{"num_hidden_layers": 12, "hidden_size": 512, "num_attention_heads": 4, "num_key_value_heads": 4, "head_dim": 128, "intermediate_size": 1344, "vocab_size": 37867, "hidden_act": "geglu", "norm": "rmsnorm", "norm_place": "pre", "norm_eps": 1e-05, "positions": "rope", "rope_theta": 10000.0, "rope_fraction": 1.0, "qk_norm": false, "attn_scale": 0.0884, "bias": "none", "tie_word_embeddings": true, "parallel_block": false, "init": "normal", "init_std_qkv": 0.0355, "init_std_o": 0.0, "init_std_up": 0.0355, "init_std_down": 0.0, "optimizer": "adamw", "learning_rate": 0.00122, "beta1": 0.9, "beta2": 0.99, "weight_decay": 0.11, "lr_head": 0.00754, "max_grad_norm": 0.5, "warmup_steps": 383, "schedule": "wsd", "decay_fraction": 0.693, "decay_shape": "linear", "final_lr_fraction": 0.0, "batch_tokens": 131072, "max_seq_len": 384, "doc_mask": true, "train_tokens": 1026000000, "max_steps": 7828, "dataset": "wikipedia_en"}
Each number is 500 + 25 x the weight over its row's rms, rounded and kept within 0 to 999. Layers, rows and columns count from 0. Numbers have three digits each. The size before them is the row's rms in percent of the matrix's.

# layer 4 MLP gate, 1344x512, rms 0.0663, rows 592-610, columns 256-511
097:461495535542503452494492504472449481503501485502528504503493504466525507495506466493485526559494520501483492481497513496490504541489518484430521497495519503487493529476479495473528517511514523491478479501513542527511485473470547514529516509462502496515467472511518489511492501483474511465479549499473493436499494517492456474456523522527518515557475519496472505495457480482531492526506541493534500469464479487510531502478409504483498473522512497460496490443501515499492498491494483482515487497500513490489513477462479489471491489485488499520509470470506514474476517481469496468513488468506451495522484575485507486492494488471493476495466482479508466558548498491502495503500464491479488481494541447528484508528505492488489494512502566482515502488554539476526480515478536
103:515440507489503496512486480510455510497469528504494527484465545510487552464465508519485492487532487464497491519528472480514529504499519468490489532473494481533455445486511521527510485484502511453490462505516531509493472485489480518486462520474543486493547516473547496485480521478529498508505485536494488509550542497503465501526487487460486496531511509494479520482491480487545532489520535480496482480459481484482521489506468518473490534507468460481485486506437502573534523526500494488561454490509473461488500501463517494482533498481525497502534433516502492513483509454511488488509509496500506498486470475496480476501545517480474464456431491506468478474443465539493518493502453500478541529496506509493461490498495498499519510523517518512499490526511485468523480494476475
098:538469494511504497542486544497523532471478494507498488530496481500497497487506476522492516543511492495526504509516500452530453503531476501482529475484511528467466507472496465499463468472503527461528483509519551498492514502522528496503486474519540515534516495490525508500491475485483521533515493506478534491454509519549503506481473494487517511510484563518466479548516503518492492506478519504531485536536520563491485493472518485478494514518528476494468486510492479525486540489450529520495511511513498511495482545500520500513527493477471536487501489510461483495496526475491521457440483510459502543476540496457503503522512513491487493542523494508511516522477476439534441531501459551521513501469463461537495483510525464502470500501483461507519509493527496529540507547507495
099:526500475452522526550493556437500475488550492514500533507535511501438526500480531490531531510477482444491516483501536525507485509511504515508531510488468510486521489485529491515471470543479514500510508465537531469487522525479485453494482454497476516493521531558541512501512509496510474579471495540507489521512446483519501492488478495494499478510533525502514456506499515511527522468522529526464503509475460523554520503479501474487503498461496467471514500491452501433456498519526530535515487496516540485518489507516496469501497481491507475495536443483517487529482482500489518495491489494459499474503541475466487518523490503496490483506523511471462522499514524431472478491501479527489505491553527474502512537481479479539517515506512507477477468523513470525541503518462462
102:520544518506528487474499509519476541504505488550524451539460497461479502540518519502496507509492507434524512503449440511547520486513543509497465515509505512524457511548510501503502495497523524461479500491489511521487467518508496515470480515473502533510494498487480496473487495507502471489469523457481496525519503507513509479494497492532503541477513552522520476528494525500445524477490498499520520490503478505441501485500484525510475475480461530466482520471502470538482477535488474491480456499508502462471473484550509507467515463525505488489546513517461447490527515528529506529495508491527503492530472522507545441427490536537529514497494524512499492502443477507518467474534442490523532435480479480546477498508476488501464511496486492538487531528486505550492474503547472
098:505492500467510488487492513555521493520522468525462542529496577527504453529524471546525524490494513449547526534524505487526529555512510489516508527545564483480531515495519483494498496582489512488425521501484497481502510485488536549413488517508452526485507487523502475522524508468525492512497477461509530480509476544509459512479533483476475465508448557507513475479454483519484487498505535488505489463495512523461491536504540473507544481460492518477532476476502499449489490497498520498478499504506480524505473513494494481466475513477480532488530476499513514557528506516461475482467520510436536491485502477474529498490538492531488515511466539484519507545526499508479506500470491474510479481509487478459483488506465494535474480480504496522518533513501512521455533571498495
102:523535524513577493489491447405489504513512526529508468482489484515566521510499528488499459511529462430507520488486495532510507554486503533513485516500501431525501472501498489464524445477503497511471483504521521487499448528499516530493481477481519466485529493516479485521515491559508475506501517498483493516534531467535485494451506494467501497474505492541523538485502498527499503477441492494491492515518517511528528474505494503456529519471504525495519496526488503492526545503528529492526440467514508494501528505551458533486467465461524492460499499490506486524486487500482476508448518465496520513490525515518469477490510461499491518480468498551496515474468533477522471512516462539466467472518531516496504505475523520499485463513458473471508467496510491524460447500531537
102:519530491487524495470488535475468471481476526503486501542472496475492496456502515490528526488502466507492460484482518452497498502498497500516511526484502464502456496517551523540466543507473523457518523507536523472488459504485510519499528501455452528488505488559471474545496483531538541503499493487501500513501494508491535505518467481518492503509501511525576501504492524516495478460467521507520515525509502526487527494500507516458467526486533474478503532501503507486536496527554512488513490508512493463491501454490472476509472502476497523474470456481511508456483523542516431438513523516449478504521512495478464495515527443457496528508542547530479502539482525454535460488501503496524473494467504482517509551525500477484482431521498455493513483514512493487500496492519480
103:520480529508533500522504452528491493507471477497489498524486492506513485501521549489497499503522502475477506485509531555491481522523499485452534509462470504508471468483494483518484479564523512484488523504524479510482494485453523508470476503503496561601508520513516484469505516545517497529514502523523497513517446517523501522496462481475533499503524540522486505509533511476504491496501449503487506482518516497478511510474496497536510522543463548487500482470506476510496521508512427533501513463528487499463486490522524501499500428477498483520469501489480474487505514520494517496509525513524469460521480477522558465476511565527511481533484505516502560492474500475489509553493476483490558505522494466517510507467451506463486512494490496480547504471467502526480526469521514
099:512487505489501538533511526535503490500494526506513489547498471495493504493477461483437449486512494473497457466487497490551513541508534511475494514534481508487499476501541490542479470467494530483463519523478504491492476473495481478507519482526469514484541481491514513532495448498516492517477524508505529442500481502492506442502486472474531505491528463489431503520525495513490550486489465493449497463503489473466477523493495509528460542474508464556500504460470441491465481506478501513496502497490474513473473504493486521466495488488489490489465508492513497505524522535532445491455482495497475527465486506464523491463500462511533485445527486471503506490478565474488499494478495550496538504500480479508521523497484455487490521518487512522505479474505516519547473531521504
098:513455516517507537485485470486510461489492495471537528478493500504483525521533498482474502458521468497537532473504505483467448534501512521529481476539437485502475504494529486523508523531532509529514483519503501559452499478496494460520455534495519493509540501498541477459489523478531494495516517510527497501533488511493487523504477448482484515507549497502494514517479512496493504469502490488502507506456505487529485528495496553529514473482502509482511485544477488498484497489465458476533489549466443487480471491484518500520516495531448472467476498545499486514487523487527478493538526557545464477499496473536467492518501522450543478464485452553522498473542516503503509488495493488516506512490478496530490526529481526489458455514494484490503490485483507497507488456510468
100:527496483515508521421472495471513449486486533491518517512507487526540514483501518524507516507473492453522522497515455510483481509546546509480488501493490497516479478479501471492519482520499495506509481423512483521478478492485516490541458451529557471506462482507542490471453536531516533488500521491514506495511509477501507513522521470497529512517516570522535508490483523508515497502550474520507490508487500488454459518559518538495490536522484487519542527487506458489476514492509489469537490511492497513486515461481497490497520556522524494484559459478487475495488514473516455492497502490514544514517481474506478488447481494485503457521491533495517513497518492512557496507511451481488516533494455481507540514463453519504507521466523473451484516506462534540533491500503475
101:547461477484525520513490474541522512484501463435505490520483522531464498531503497481476544514539516433549486470514511496452521521534528492504483461499497523493506472500487509523507444460494528508458518514501510556504449519540474521504510445497433512472558503494479513491518515551531531509491493507474505482519501527488488531509555476467522478497491521501526508482482469510489518504511495516464498500470497509488489494493498529502492524499492483503510506497507473513528465443500459526496536457503490509459499468497496500503489489538492512514489452488509491522532506499503501558516515503464464543500512503518467516520470487535548485485522468466543474541495488498509458504468490466471482506498480469514523521531503472503519490533515460462479488521514522482510511499507492
097:533507528509535498503480480510508541505492458461494466486504482489499496532449523470490524502506475503515527461524544503539544442458484502549512485513490462499505473519561511497503523495526520546483484476469508493521486496509516478507480478494512523457505503486506523508558474504509516515523517510514483515506513519478519549463518462515470514453509514532487515512518518496462498496439499530484534482522492557485493490510502512508500519487479505479489521474532511496542509484490485505493553486502469494486481496484500496514479479507521514462544521521496496471532443518519496515529472536503515517469531494443495501470478508528534527500468514509477491493492526519533494532510489510483508536468478504512500514488477483503452508497471525468506522457505485469515465506499526
095:499494501497511503519477478502494484518498482508542521506493503495523493520473495487524482512485505512514484544562485506497514517525489508554470512475498480470512509544489492520477455466517477496491457463493518479483499495529504499524471441486501430496513484511450461531484508581493486518475517532495488443465506496516540485467531523498513510496514471504488480488540491479516492510514513458525490478475496544455473462507513490534490511499505538507504520475481493507510517564527459468541470490534508510490507523502545528478506507461533551452538485514480471482496478489546469486549548507481487472528473485493502498510463518532473538513480553518513480533465494487513528463505487545515482547529453533474509496512477466497488493474510505549519475538492510499460517496522518
101:531496537491491474446482497487479517512460531489506427476483510507471472497504530499467483503510521490516521534469442532506522541497500496494489500546508498512504506477504420466464507468497526506523506508527505500525467494453521487518536493509542499555512507489502517510532454489501533493563548501541473515454555510551489462535529502517551513492521493487517468516507580481505528481497506498516531497484532500504485503462507520484483518485510505523460474518463526480526479499520497531502474475468518524481522508530489507465497514517500504495521482518528472472461536478465439518470507500504521500477509444483516484491511528514514494495495501509472502477557491488547514500536485539492505445456491489508489528530504509471490488483502512487520515477508449524557483484516505
101:530518483461485432514467486483458486463502520502510496462466524511513532491513507501526518589497487519479518506511498497512493516484532544515496493502476524512524464494504516501500462497519500490455502474480518537520454526512497472477510475512482464523493513504483494487562460551508483494540527498494516549504502535467530499512526530502509479489519470494549503474541498566526518506499528484467510506521452498536449474502521534506445458502486500469503483485499533525525484482491531527460529486517520501463453502539520524459499482445479484477538479444535478534538540505526537477488506481484513546481494498510509485540500510451498463497496481497510479523461486494462493512508470499464521506498477512532493522477447488490496513466505504500490500532496456522491521494576497
101:537549481473480510520458544504469518482471519495528505459483559481496522458486498507533499533496487491530503498537507467534519473470472422495526519452512462517509495551507485455483526497478498499544504529473475486526510500532486530471490499503466497474447473488487519455457482531515476513467507502483515513536498483524440517489457520509507491524518524488460480529506485520546496539477532503510460510462439516532516491480495483501503484507481484498501489530455460513487485519500513491534503501510509499532480504505513521493490480515549533496508470479464473501471469499509503510494500544497506509468498483496461468477487491486488482460477504492544511488482473521520499478523492515540551504510475505536488503481458475541471520519510516505542461510462482524482484469452477
096:528511488496486499487487504516519437535511542477486490484497495495466522502511502461524509529521531507473505490498520505479527482504474506473514504473548494470530473528526495512492499499527452473491504518534476510486479470539503490466483501459480465515462538500532470512470519525444484477475530476515548498558512481487494545519525510541473478494477479488459523496508522510488497485494513512511461489457491484508485492513500471482493494516482503463487547473505500499491522513475513501554522482431480479515490491472491495480452484516489501508507518508492510552451539478532471441471506539491484518540496506535505484494508491491520507476497531508486498530495474495551521511539524493484452468478485525508477491497510449490494474513471553530543482476515547486499498517528507
# layer 4 MLP up, 1344x512, rms 0.0688, rows 592-609, columns 256-511
099:502491469518505482511484483490508522517464539487517465479576502516505519481502515484487494509508522526475499463508516506476508457538534522514505496483519490486491485510477490504527549493501506533509501486510509512523489491471507481495526537528486528492497504510490518499484493504514526498457553481542513462558496495503509498492478508526523468523523503483484471539466476537464477533516542546567514490464516506501556524454440512510477504552563486490478493475502540524533521491511499481506491515486490405508534499474463481535513505516480507541426506511488519423486500509524503493506433479476498517477554455474501507509505521520475457446518485470527484505471475499478504499537487524457500499492490509515489545546461534470518465523517482492494489420501506493523516510485532
103:491498531480490485479509498528554488496515471484516484459501506504466471512523473537503457450487509510498473523498485491502519506481532513474487473501511493515460496508489524531522483475510498548503496484508479503492486495506464497515490477450535488524503438500519527478507489489473510454495533472512519492473554488480524485491497489511459503503496460481492493453505536504496457525502418466488510548505521493526476551573476518525474485501499533479474493475532505501503486486474491498472511459489482543559511543513520540484487481526487530554501522461497483523485494489515486498498491490481492513494462510521520543492495524475496466510481508516516567513499496517470482549465510483496514478472499490488513487489505468437492475526506479505508459482552482515477559542554519
096:479467440466537487509483466517491462482481491449518498525531531465516527504495494499454472519513505492492544483496494531465463508474514529486509488535524461507482492461502492527555500526528525498482488510496464444534501527486526518510522525469509471539505516434527513498471491490513490492494463507501528466483454567515518493515502502478486486481495528488500485465511524483512507506503495470559482484516466523508517499466529513475505489546485496459452498502508538561459479485492502451513514462564481479537530525532453500531555460497501584505494480523480493486479453507529528509520485504493470487533510507496476525512508509512505562524478541515505482475452513508457525478486461498521482483480455492494514501553481531518492509491517515479498535533481482473484555489487504
100:498525517500458482505464525497501483508465493490510522485466502481505526515487506508459546486529493527511501505506493515505514513540494516487471438464524489482490486494491485464517459518496462505516493471555488514493501500528497487486484441512451526510495506512484516464480542519580488508519513554497480459545474519471505519512445506468550503510502522534504513538506507499514511444518496553537518494505569475472553534521496514548513488518459533477494508514507516519513470539489500511517486492505569513526454476473517470475523483529513473488527501486487531522473480545535502497499507510489513504519500483496493506501531524509491480510507497527478466500510522500491483472509463565477526525486447525511491501540503460488511518482482430511506492465494497542508489478531493
100:499473501495541491468498483502528541502494505516509486487484474530519508504540511497496510517486492525534497511429491469500530517521472481439440530494518505485529497545479507525463507514495453463488504529477485509512537456541494507505522462522497532504495482546491492521510478534472522475486493468526515490519521514454515517523470487484509522550463523465538505482529507506472519477546524512504450501495466537475509514533529527521499479488513520498524490472510458510502504525482470515521480506514521544526504455504468526481511516532471484508534487505476515472473512511468499508529493501475557508511529543498472481505550526484492494541519480556527487521503501491464513449507478516492464509489518497434540558517524512512537537496521450509429513499487483520512502484498466
096:476487434478525487487474479507499502488492464528500448503517484496493519496464526525506487489477517508525426504538520497522512513495511462518532496495502467482483499516506518517558488487521546488487494501433506507523518488444554459469483543491482514507503508513509486511508475456509531450500514489528502498535455505492461461511493455490478525501472515457513457475513500519516506487487525536530489517505513471441511540508453488506477457521505490537523490492517516490469501475514527470514484510523448480499570451509546528499489512524503542496520522501447534508514447547503443492550511480465471515482519545520544478475502521512483503508478519494537511520497491538508506506477517494457512493480500514546461475512521489555498533562485493453467514494520507504514494448509487
107:501473504544439514533497549546507531496478514480533503499486496501443521503510558512468493527479501579538521470530480454456473463548502525484453456500481510472454507513475542522533536559541507478497490482473476482503551503494452499502559548512474544550514495527498566475481477490542511522549502528504505504487510525502543501511539481534518481503508522500496509512489534496493474490526480508504501454484508484480485562484491537557515531489505457464475484462486502510508511473480480499497526507501490486490515509462462497515508530503498521498499476489515514503522495512491518486526474520487486445493511468491514504479485571477501492512538494491493518510517496509508499475517520442515518545491492518480504501460495467480520511513545505506493537487509508469540513476483532
103:513521466474510514500509508466528503497464452493515479487469495499516494483502529467526524506495498492514476567494492485459530488493479509539476526483487489498495481485542529503530508493489528506507514502477501532475472463496518478469530481482469477491523513490515476538538428462481513487505525567478529504496533469498505452500510479499477485466525525503517483512472507503494503532483516481440494514447521501445493494472479494552460508517461520491511535488478513517515505488495485543480465500500535498507479503496479503491474478456512483491513518491450501531522478570483496458425518526521493512485502539506529505455508504488476496530524524500470558494538570458508456506487474504506509458509526566455476503498508486531454498516516478471463451515559498471556493487496542
105:487546513488508507518503500501508508472496533549466484493528534509525479534528505519516498508495522507516474501461510570523499483520491461492493490484476520503487501495495509480475461500498460521472538489488472536468451471499567482494495518518479469487496474544455494506540516512487571497497493493518508527469544470462493488509474499518528516488460508480520491522506458492452469510498515497472485472579505517473511518549504521528498504509495496518496506457499479546492531525530484512516510490494477531502479506531540552493453502526462492502477525485437478486526506564467468461499512482519500535520505499486516527470511462535503507588476501544485488511536518464487491571461493501485510449501503469518548434484457491531478499539467477511530517490545472502485490511468514
098:496518512510507490502521533472488443515516473500475482471521516541518454582474491476537508508520490485513515507502525500528501526529494496493540511482494514519511476500544487509516478453543483493518488498481482431504513530527505489466516496479471466513477508505474484533481482521483502499489520498519532482479503517510529515452497563528497493464533432482510469496486493529503497519485517514463503510494495529460502486528472494534492479511551480495491500496523506485488492500465533464508507507471546478529542530560522500554484477522473531491491525471489483491497502513499472460476481499494493470468486509507526469499505484504485531499524526460483489494505507487488524469513473496496472497518503492509511531475541470526515500540554516505455507520453478474515463531425442
094:516476482523490485520498493497513508526493466479436492431481548476522463515445466491463488496483526466493515484504531479527500519498523469484528463500477498516475495581473504474528513492462525482518540508523510483488521511503505528500495532473486506529490541500519522509460486476496497483468498493527526515525456476529489520511512485431497464536507466476508508472499491493491465495463488502484522525507512516458499474512464471506509509475527493514523519544501480495530488515514491508541491493506508533574508483470469506510557509503473475527523505495495490499498487473507515525492463505504523511516514502535465479474559506483473474485510504513529491486478517514540516458534498493472499510507459519533530497527494530495471508490517504540530465487487526516446498479478492
099:505493505492500531491509544534500472499530461532520478534542484455513478492520479545515522503492513492514530515487514468490508480500536472523516510516519528509488526475505509503515496517503530488488539532522471482527526483485513471491495496508504518480481524500551531483460513541467481516477507557461535471505531502491494488484478499544540527501519500495521502496526501514502520557510516513499503502463489491532505478488510468534493490478469495514524530501506445456482520530493460520469499474507475501549507508481501533513546519545477492507468543491449480514514506488558542520474443539533495493466518495519479507489465506496525476485453475508509489508540497519491511470472519471482477530503503496521553512541507521467508483509482520475517472494522456507468521479422485
100:515478463505530505489464494530509547515495512499523512520523519488503474482561509501487502499511453495505466524480486511506476505482553503446495487502486545500519487515460487492506476508539485509494509525505513491462483520487467521490507491543512527482508469496512494496526479511474516523503511497520457432505496504461530502501488533480522485521508560512561472508477471522469517526526503502514502488517529487490441506529466494532490476521512461505509552479488483485496519522496463486537511460506511508561540499468517464520448503498498537485482489462495508510520498477537561540459500446534518519483473514520518485511506449547502492490520490451506469532532530503521501477476557515480473522476503503471479507527530504531466519538514471488505499502508488508515457489511475
103:511448479448525498492508484507502488496544525520513480478514495489520491485513522488493478513534495504475553511499479482501525533522536504484484552523543497461469482486431542514473460494493523519497495514505502466505454491490465507482520529542510479543494511510488538451494453501514474512468483469536562472484476502506539483495516506476500457508507527458511524490489478540502468466466476499550463465472487492496523477500490513465498513494531463520470470484447495501478500544539533453489448506501527474508488527514496497489482512519504542534455494495526513506476528494491461480476528515492446503568484541529458488522519512465491491502516520506531533544490464474487478493522487450520468494478524458517466543506497514576501479504468493530515529513462502527497525440501434
095:483473520452524479504479454526507510516510505494521491437508445520494525415507516497468490503572490479514475463495475501499497538491524512505482489529521507522531473512483478501543496511513531548476469485492529470523535458491497469523507507522500453496530527490491490520489519505525423479518536498504447494531536498505522467481466518532464476506491491482474488508538481477486521498513474517532450544536488471507523459496501514471543496480461463555490523494490536503464507464484470508525508488453491503509505463465485479481542505509492510482481459467509546451494478505517470493484518454501502484510477488543472533522532458477479518479506494511485481474471475492539470531462488503511498475471497521481522506515475497457577500525504480488531564481576498477558524487497521
101:510490486541512499523477522532506489491498513459482488570491498501464486470504494457542514513526505517486475548496508463495434494521541528562526467498508487490502569556468537485535520490501494469467521488508479468514518501499462505507523512538469527455510506470518471525496519468499524468511498449503477521544499483492528516497522481494512512498487526474521528531517471484481507555536529506476470501523493476491537493475480515480481512512506490475522527513547492456489498478497515495472473524492513509466497526511528485516446500472473506495441510511552537512526522544542513486509526508501474525535505456485527486474532516475484521498541487518503519501483520481486492479456495512469462490493511479505508504477441510503543532550505465527465488510520502442442484513483455
099:516512517505460489512516512483481510492481501487466486465503508502526498525497510482512536483517494481452478520513514527519481492522514480549486496491508511521524503524523529524487545520483529516499511505479491526515510483457511513501476528453505508512506486453523523471458522474460489495509484479432482504523529531521509498520490483497507527505472466472492486470476467474504525485532466525518470499492521498521488490561483495518478471504531506484505470455509475492505450505499492531458530502488540498470475510488487482515491487493538456533508511443505487501518553470486516488511494465492502540495508539504470488467520531495523539490497491512493503465518496502545526501488474517484517468531468498510481470505509487514548516457501494500508521479512527472480502526504481
099:481530576524491512511494521491508463505529501504526511522464488505520487505542463517463482440526523545480473480481498468544482462466513488469507525516498466535526515483469534496481530537477470477499499485486494534512498529492486451465469523477541439525480499521466475550499473515543488508473535470487536520474537498476476492531491518513505484467499516508488480591531528491488527524493494455495542536492537508522496480547531524504473517509502535508521531471488479501485474504531502502483482479562514491464497464477505536490511501476489540494515510481513512497505521477483481501562512485507515478520507511463521498519540473507505508450544490554501563514503484482469510521532532482534484453504525501460469463487503487497477503472462537503535485501453511554507474514536510
# layer 4 MLP down (transposed), 1344x512, rms 0.0605, rows 592-609, columns 256-511
101:489485511502485555496533505462481492471509512496491519494469503496507511477463524494523488462505479482508479533472470486487497499466456507520521510500506469493509481479530522481490482469486464472487530520495506474475526515531503486492487471458489496518496508468510498478515495444524511530507487500482481544486494497490501503526527498493447536478478471502513502498541515489512516444477505478456499503522500493524477499527604472493506494482460499513494511535504517474496504512492474541501497463517500548464488516570553508462511498479531504504532519510482458565521496503479477547491530536510505481526499506501493514494521519455569541532495502503488538529489554516508520515473497489528508497494481534475476468440510488520494496491485483499478519543491501518493491500530443
104:534480473480538532509466461485465502498514481473500523513508468490478466514537497514528490501533466498518511535527538489462464510471487489485464477487506489514484494495517522481466490500496476515508544511514500485502469535500491485473503515525464548500503507510493522486460497531484464463494477496496496490500454466537509505464478505460509492512496515493485450523538491511529493473506473471485521503498489540455494488474488511495473506505462452523513558552488491500458453515498471540510534484487514503488532495491502506517537541526482560522470499487516515523520500527473476530492453490533442521490524516523487506548500494463513531494453500487488526465500514518503484511520513484539445539479458524490539481473489534481532494547467512516490502511527508526486480497522504
098:442486518481476488487535490434471505516493506482477486462487475499494464488519529448471510491459494473550488508520482503492504510489505515506478481523474512484500505514513461507452455494533501517462451466499531498577471514483476508509529487534500520499492523483474480477488504488493527480526506520517517539467533514497525509478503484494486519521519498525522551506511505493424470486519501525526521469493469523530507487517509504523474512566490530444510493491485518516485490525517530514533519492471516481455527469462512531468480535512526507504484490496510480504557506497490535512473516521513497525506486505499507572477495534533525529487506508500497498516529522541497470520450551478521505492493504508534499476518518523518541482520499518497488483451510515505476488502514501
100:411472525509431505514508493498485509479482531520514533482478526503529544496557547450513534545503581493536527507506494437500494472482493512529509530494505467458479468523525525492472500496486507471479479516503525510504514498486476485490489529480495477484480515563502552571501498471516494485523485525477515505455484503481483496482564508467517483505515503485469485504489470495480499567492513481505500523497507499484469515527474499508504520483486462474519533484494492500480495493524492469506532482495489478498506470516520486482496521505446511516461513485466541478505486483506491493504515505506567494484551494495509543509506465463522516509536528559472540497514513490469515486501510510520507511501513531472485461517492483521520536466526486530463476496532492480464505487490480
102:530498529530457490505500451529418476499503470510515486512477527494512537502505513525514503513445493480541509487538477488500498508520501512509497471472498458491495525478492515496477479480531434510513514515486496517547519478499513512499482492493512490513483504466481480484517509477544539442480467468528541496512476480487494451488527510512516510475540504498489507505465502511556460519502527483525508486501528497504526515533520501484502418494446538515520535490513523551467505515481499494512470485469481463474452493514499503519494515528498499515523491512531503471507556518530529504480519516517508496519475523500529531481512469483538503495467521481502534547522521488462454508510490464501459483489523519498543485480475490443486521468483506479495560490477536525475493517498486
099:506517546504489496496486498491512475538502509463502562478498494469525495491530482457512499487498467541437512540503475528485473477506513533506456487497476523530519525480503475497436499503508467516545517523537515522517494528537474512504514497480513498534460481512487506495485529539512488531471519490525474512482510497519513486486465539499555515531525494556458487510478521506499456535495508473454487510487508512493499496526480521512495496494497536472495530499519525530532530524526501497462510486485530529493496504458467523479484504552531477494462514496556478514490549471518532456472509514496522536460478479501460499532468483509482562512489441472424474492529477475495489490498484480529483515490482475515529487500494504437496500471486483477508497490512482486495479482495504
102:594513479511481477519516463475506532540499507470478513492526506505467519509506511494526490536476476487505487495535484535447528456492526515461498515507500518484509493523467477493492468468539515515510501509485470478497456522467486515517481560529519508516512490488468511499515519529509542517543518495542500477490501480524510470505487482557455458470456473482509520519527458543483500489514529520411495481500515516542462462485464474500469528468528530489513502528490528497529534468514503514515498445516516452496534485499455509498514456521537501500490488523497486503490522533512510505523488437458448481472493463488461529470512478465508554513503496495460493510514486451476491545518509534477488546520487506479545502502544492473481496505504498507495493522506490483505453530514512
098:384517512512531493512525540474490491481510492484488520487516536528579483478494497480490488511464517464497507487499506508510494524500500471502502426416525512494497512488516508438460523493504531478502476485499520487496509515476500542513500462459499512512514504520521504530534497523477514407477512496491530518508450540509523509504480515506521482548503475491538486536481494528545518475481478504482513513510484496503477524530550559501517499503553506494500493472502519479519493516480509485487528465550458513528474480480487501486474509520478506485498485547477580494475475487510488482526517508498496487496485493521498427502477460498519494511540522549504474485527509503574503516528510484512451492533493501511514517528480515503525499521534470509529512463495441508477490477513482
106:586488519486460503469490477484486523498491484473464527464492531489502494503492519533486492477499504515502476519494511530528512484487491511495496529501552491442518508473455484500458474512554465494535517509531501488511522476461486511470529530498454536524485500538507513467478522510503495518471496521489561509461466499510498472478547488482474470471506492440526491518495511491488483514505499493485520470516516529481476497465548526499505532471500516500505481506506490545489484505494446455500520518506534493501490500555543415504527522506467541510501530533513475493501526584479481483500535528510502519499498532540513492519514526520494494523481486473531501511467536496485480478510447437487496519499500511483508485478459527536511519541466514571524506516442494484483504477512512
100:591529499512504526507490482517517470490515497453513517522547472473481512510523468537478520467474506539564525488444452487480485511461546523462538491500479511499515482493483512490504459507482490518493500476529513574482556516520480524509466509486523496472497531527472513499476503460483520509539490491494467491463492499471517456493485504468516563512536521511515498489477461496478479505537496544510502493504474468486488475477464420476495458484473498499472508468514464501483481502477484474535485478486510491544496429483522533493480544527476429555497487495502461522512516552508515508483526503477518550417529497465542488533514506474525456456479493495486497453491478479518493463500501516533505534482490498502459534509514548523486500475493490494500551458474509498524495453518495
095:452505471478505499491495521448530472504511518498471511522527480529489501530514476541522496453511488498479480472516516501455469471492483487515525535481526488496495499449513499448506512469507457507508511514483466528526501490515477453511513470512532494459489462529478485497519491513509523467519462498491514514512515513467490473497487554509476516522480517476463501502471516495518483516503524486512517485537470489474494484455541467546499444596503502506494524503511507521473509513501476482490505493445508455431504551484502513454492519492493519502490519494492505499540516520515486498495537554496479520489512511497544439533506463475551514483477479525533488512513495518477512484454491495526480556512509439500462504485455498527527479524462496475509478478516556495477491541510479
099:539492418488490492511522496516469486482493454471471528497513469502452497501536470453516497495513508491483504502517531477501452513516512505483465525519469531502485503510501456457489486487479498514500511521504510489473489541511551492475480436490501466548512489487485530466541496477533498537494495505532460486517489475491470502479501529532529525454534456516523518492537523505482483474511506457450513579521498565492488547494554538515511507529488538537504468500529504529505457526511544519503489503513514540505515476475507495512542530518476475477489503501479494533519521549462467492513504476465520536487516494475503472516533512484473492515492445504516537459497532502478476489515550478504452514481487506486499473461479527461538490474487465512505494477511513540488505518472476
099:422518473487516484519481505475499445509495465523503506532508511516520513484465490524474471553483558514522533505480509494548489499475483517510500522519483528585500498538495441505475518555472510467519524529527443515492508498500485467507489520464506525533458516503503468539475487462492517497519517524534520526505511465496477493513540499518502529482513516489502514503500520467513508477489502471485489482501490481482507529488512520514451496503496485467479538469486525508519541521493501512481517480512467516487490466498483528513500520470465533506527483515490521496490483534513481463504509485550539523513498489489534572468495536479510517471483489486498514475482506510533510506538464503500499485486494529496546483532516504482463495460456513493542496514475514489491478506536484
100:542514487490490519489497506499476530498458550509499525495504475499492515552479515496490516518471511469449487465501489500500497482474492531504536503502503460536483465487493513523551499483531466538485487498486473494505453542493503462499505478493478536527511481506493522500482496486536535497462496514495504500502497506496537526481510437540512497486541498456532516518489496493490496507462505495497476506502539521482463482517495514518518529545540468503485522491513517511534491450532494543524525510520463451517509464516470517508503480518484532518539531457542499476537502422472496499515466476512472550476502492514494542504471504556524509495496528496507455493452543499487516487514512499475518473492505514497485493487437486494490461535489503494522537497471476490509497497494480
097:582515525504529489439505540533489494539507459483501518517499469523478528517514496513504538472480477516494502489469522489500499544529522518483457544517535451488478507460514499502513488504491496500487510483501504501522476521531442521498510506442501485459506501526449489497448520456516528484460517455488535477497463496460482509506516504500515504525488509484504502465482478517488442481553509518515530486489489483498512479499485508495472491491489508465495492519480493461473511528524497488507523493456530509486503471515466532515492435531558461496534523488530497535493484466502490524497496531522507513471505495494537494476515515497522466497477504460506528462523516526486505504484563506467497477508522461529514518507520464472460519482487522479527502491509506538434534466527456
100:557517529507532495534488509482524527542486511547453485485475529477513495482462495463477497526514521502540552501478478480472495457480503546522470495546481514500469491458504514491472474461525509476490510509525515501514508456513503508518525456484524448485498451511495485524475514483487514511571534493540536500485504474513508512525495455472472503505498488538549493525500515492494533494547503499532500509483534464539518488463481501487470513536466488486490462504482448496493488452526512489489466492537477484507536462521457510502526433470478523507485511504525501477472524479486466443546488526499464500472484518488493517460511490501442557520480493478469497487483504477537466506496517516510523500467477509512491519503483489516477469474530524452503495455469507526514485489492547
101:534535528480515564490516509500504513480489487500487534546517520505533494499537475504481511470509439541501484545497500509507491524486528527483490483507515483479530533516485444521454512468466519481487497478512537471525526505508485505456505525492511455535489462495497475498489510494498542455517479490514526474507460528486525470481457523460502534467480482467487511523486520482528490514491499499508483511492506500524538523516505486505527510503467489476480513497471518498493476478539453528525494543520488506518497504474517514487501508504506441517533548512451481540499489513505507521490498527530475471488552481505488459498472519541531489503513469499498496517517522542480477504495495439522496540464481484481470508535519529459494472479518493533525468458473496490502493449487512
100:512471531542522461519486499506522513521510503487496516519532464494447482500526498508518520526497501480507522450499520516509489523515486541515478467515487500490510480491480525516511487482474522537494460534473507507553498488447516468540483514474486507434517502501458503530518483546453503509477488498469482465481498521493505481471527474519505504487468445513499510544517525523473520571504504486508532487511511491555532510488450545503494474477521485515514470478486512490529550513509474481470461476470487546467477434510467552517491488467515474510464445509551482479461499485467443479507462560502524516507489499504490510536526524508540515501485512538488490517476500528506479546500468523483508487468532519458511505514509507526513478521493445491507501514511478504488514477567478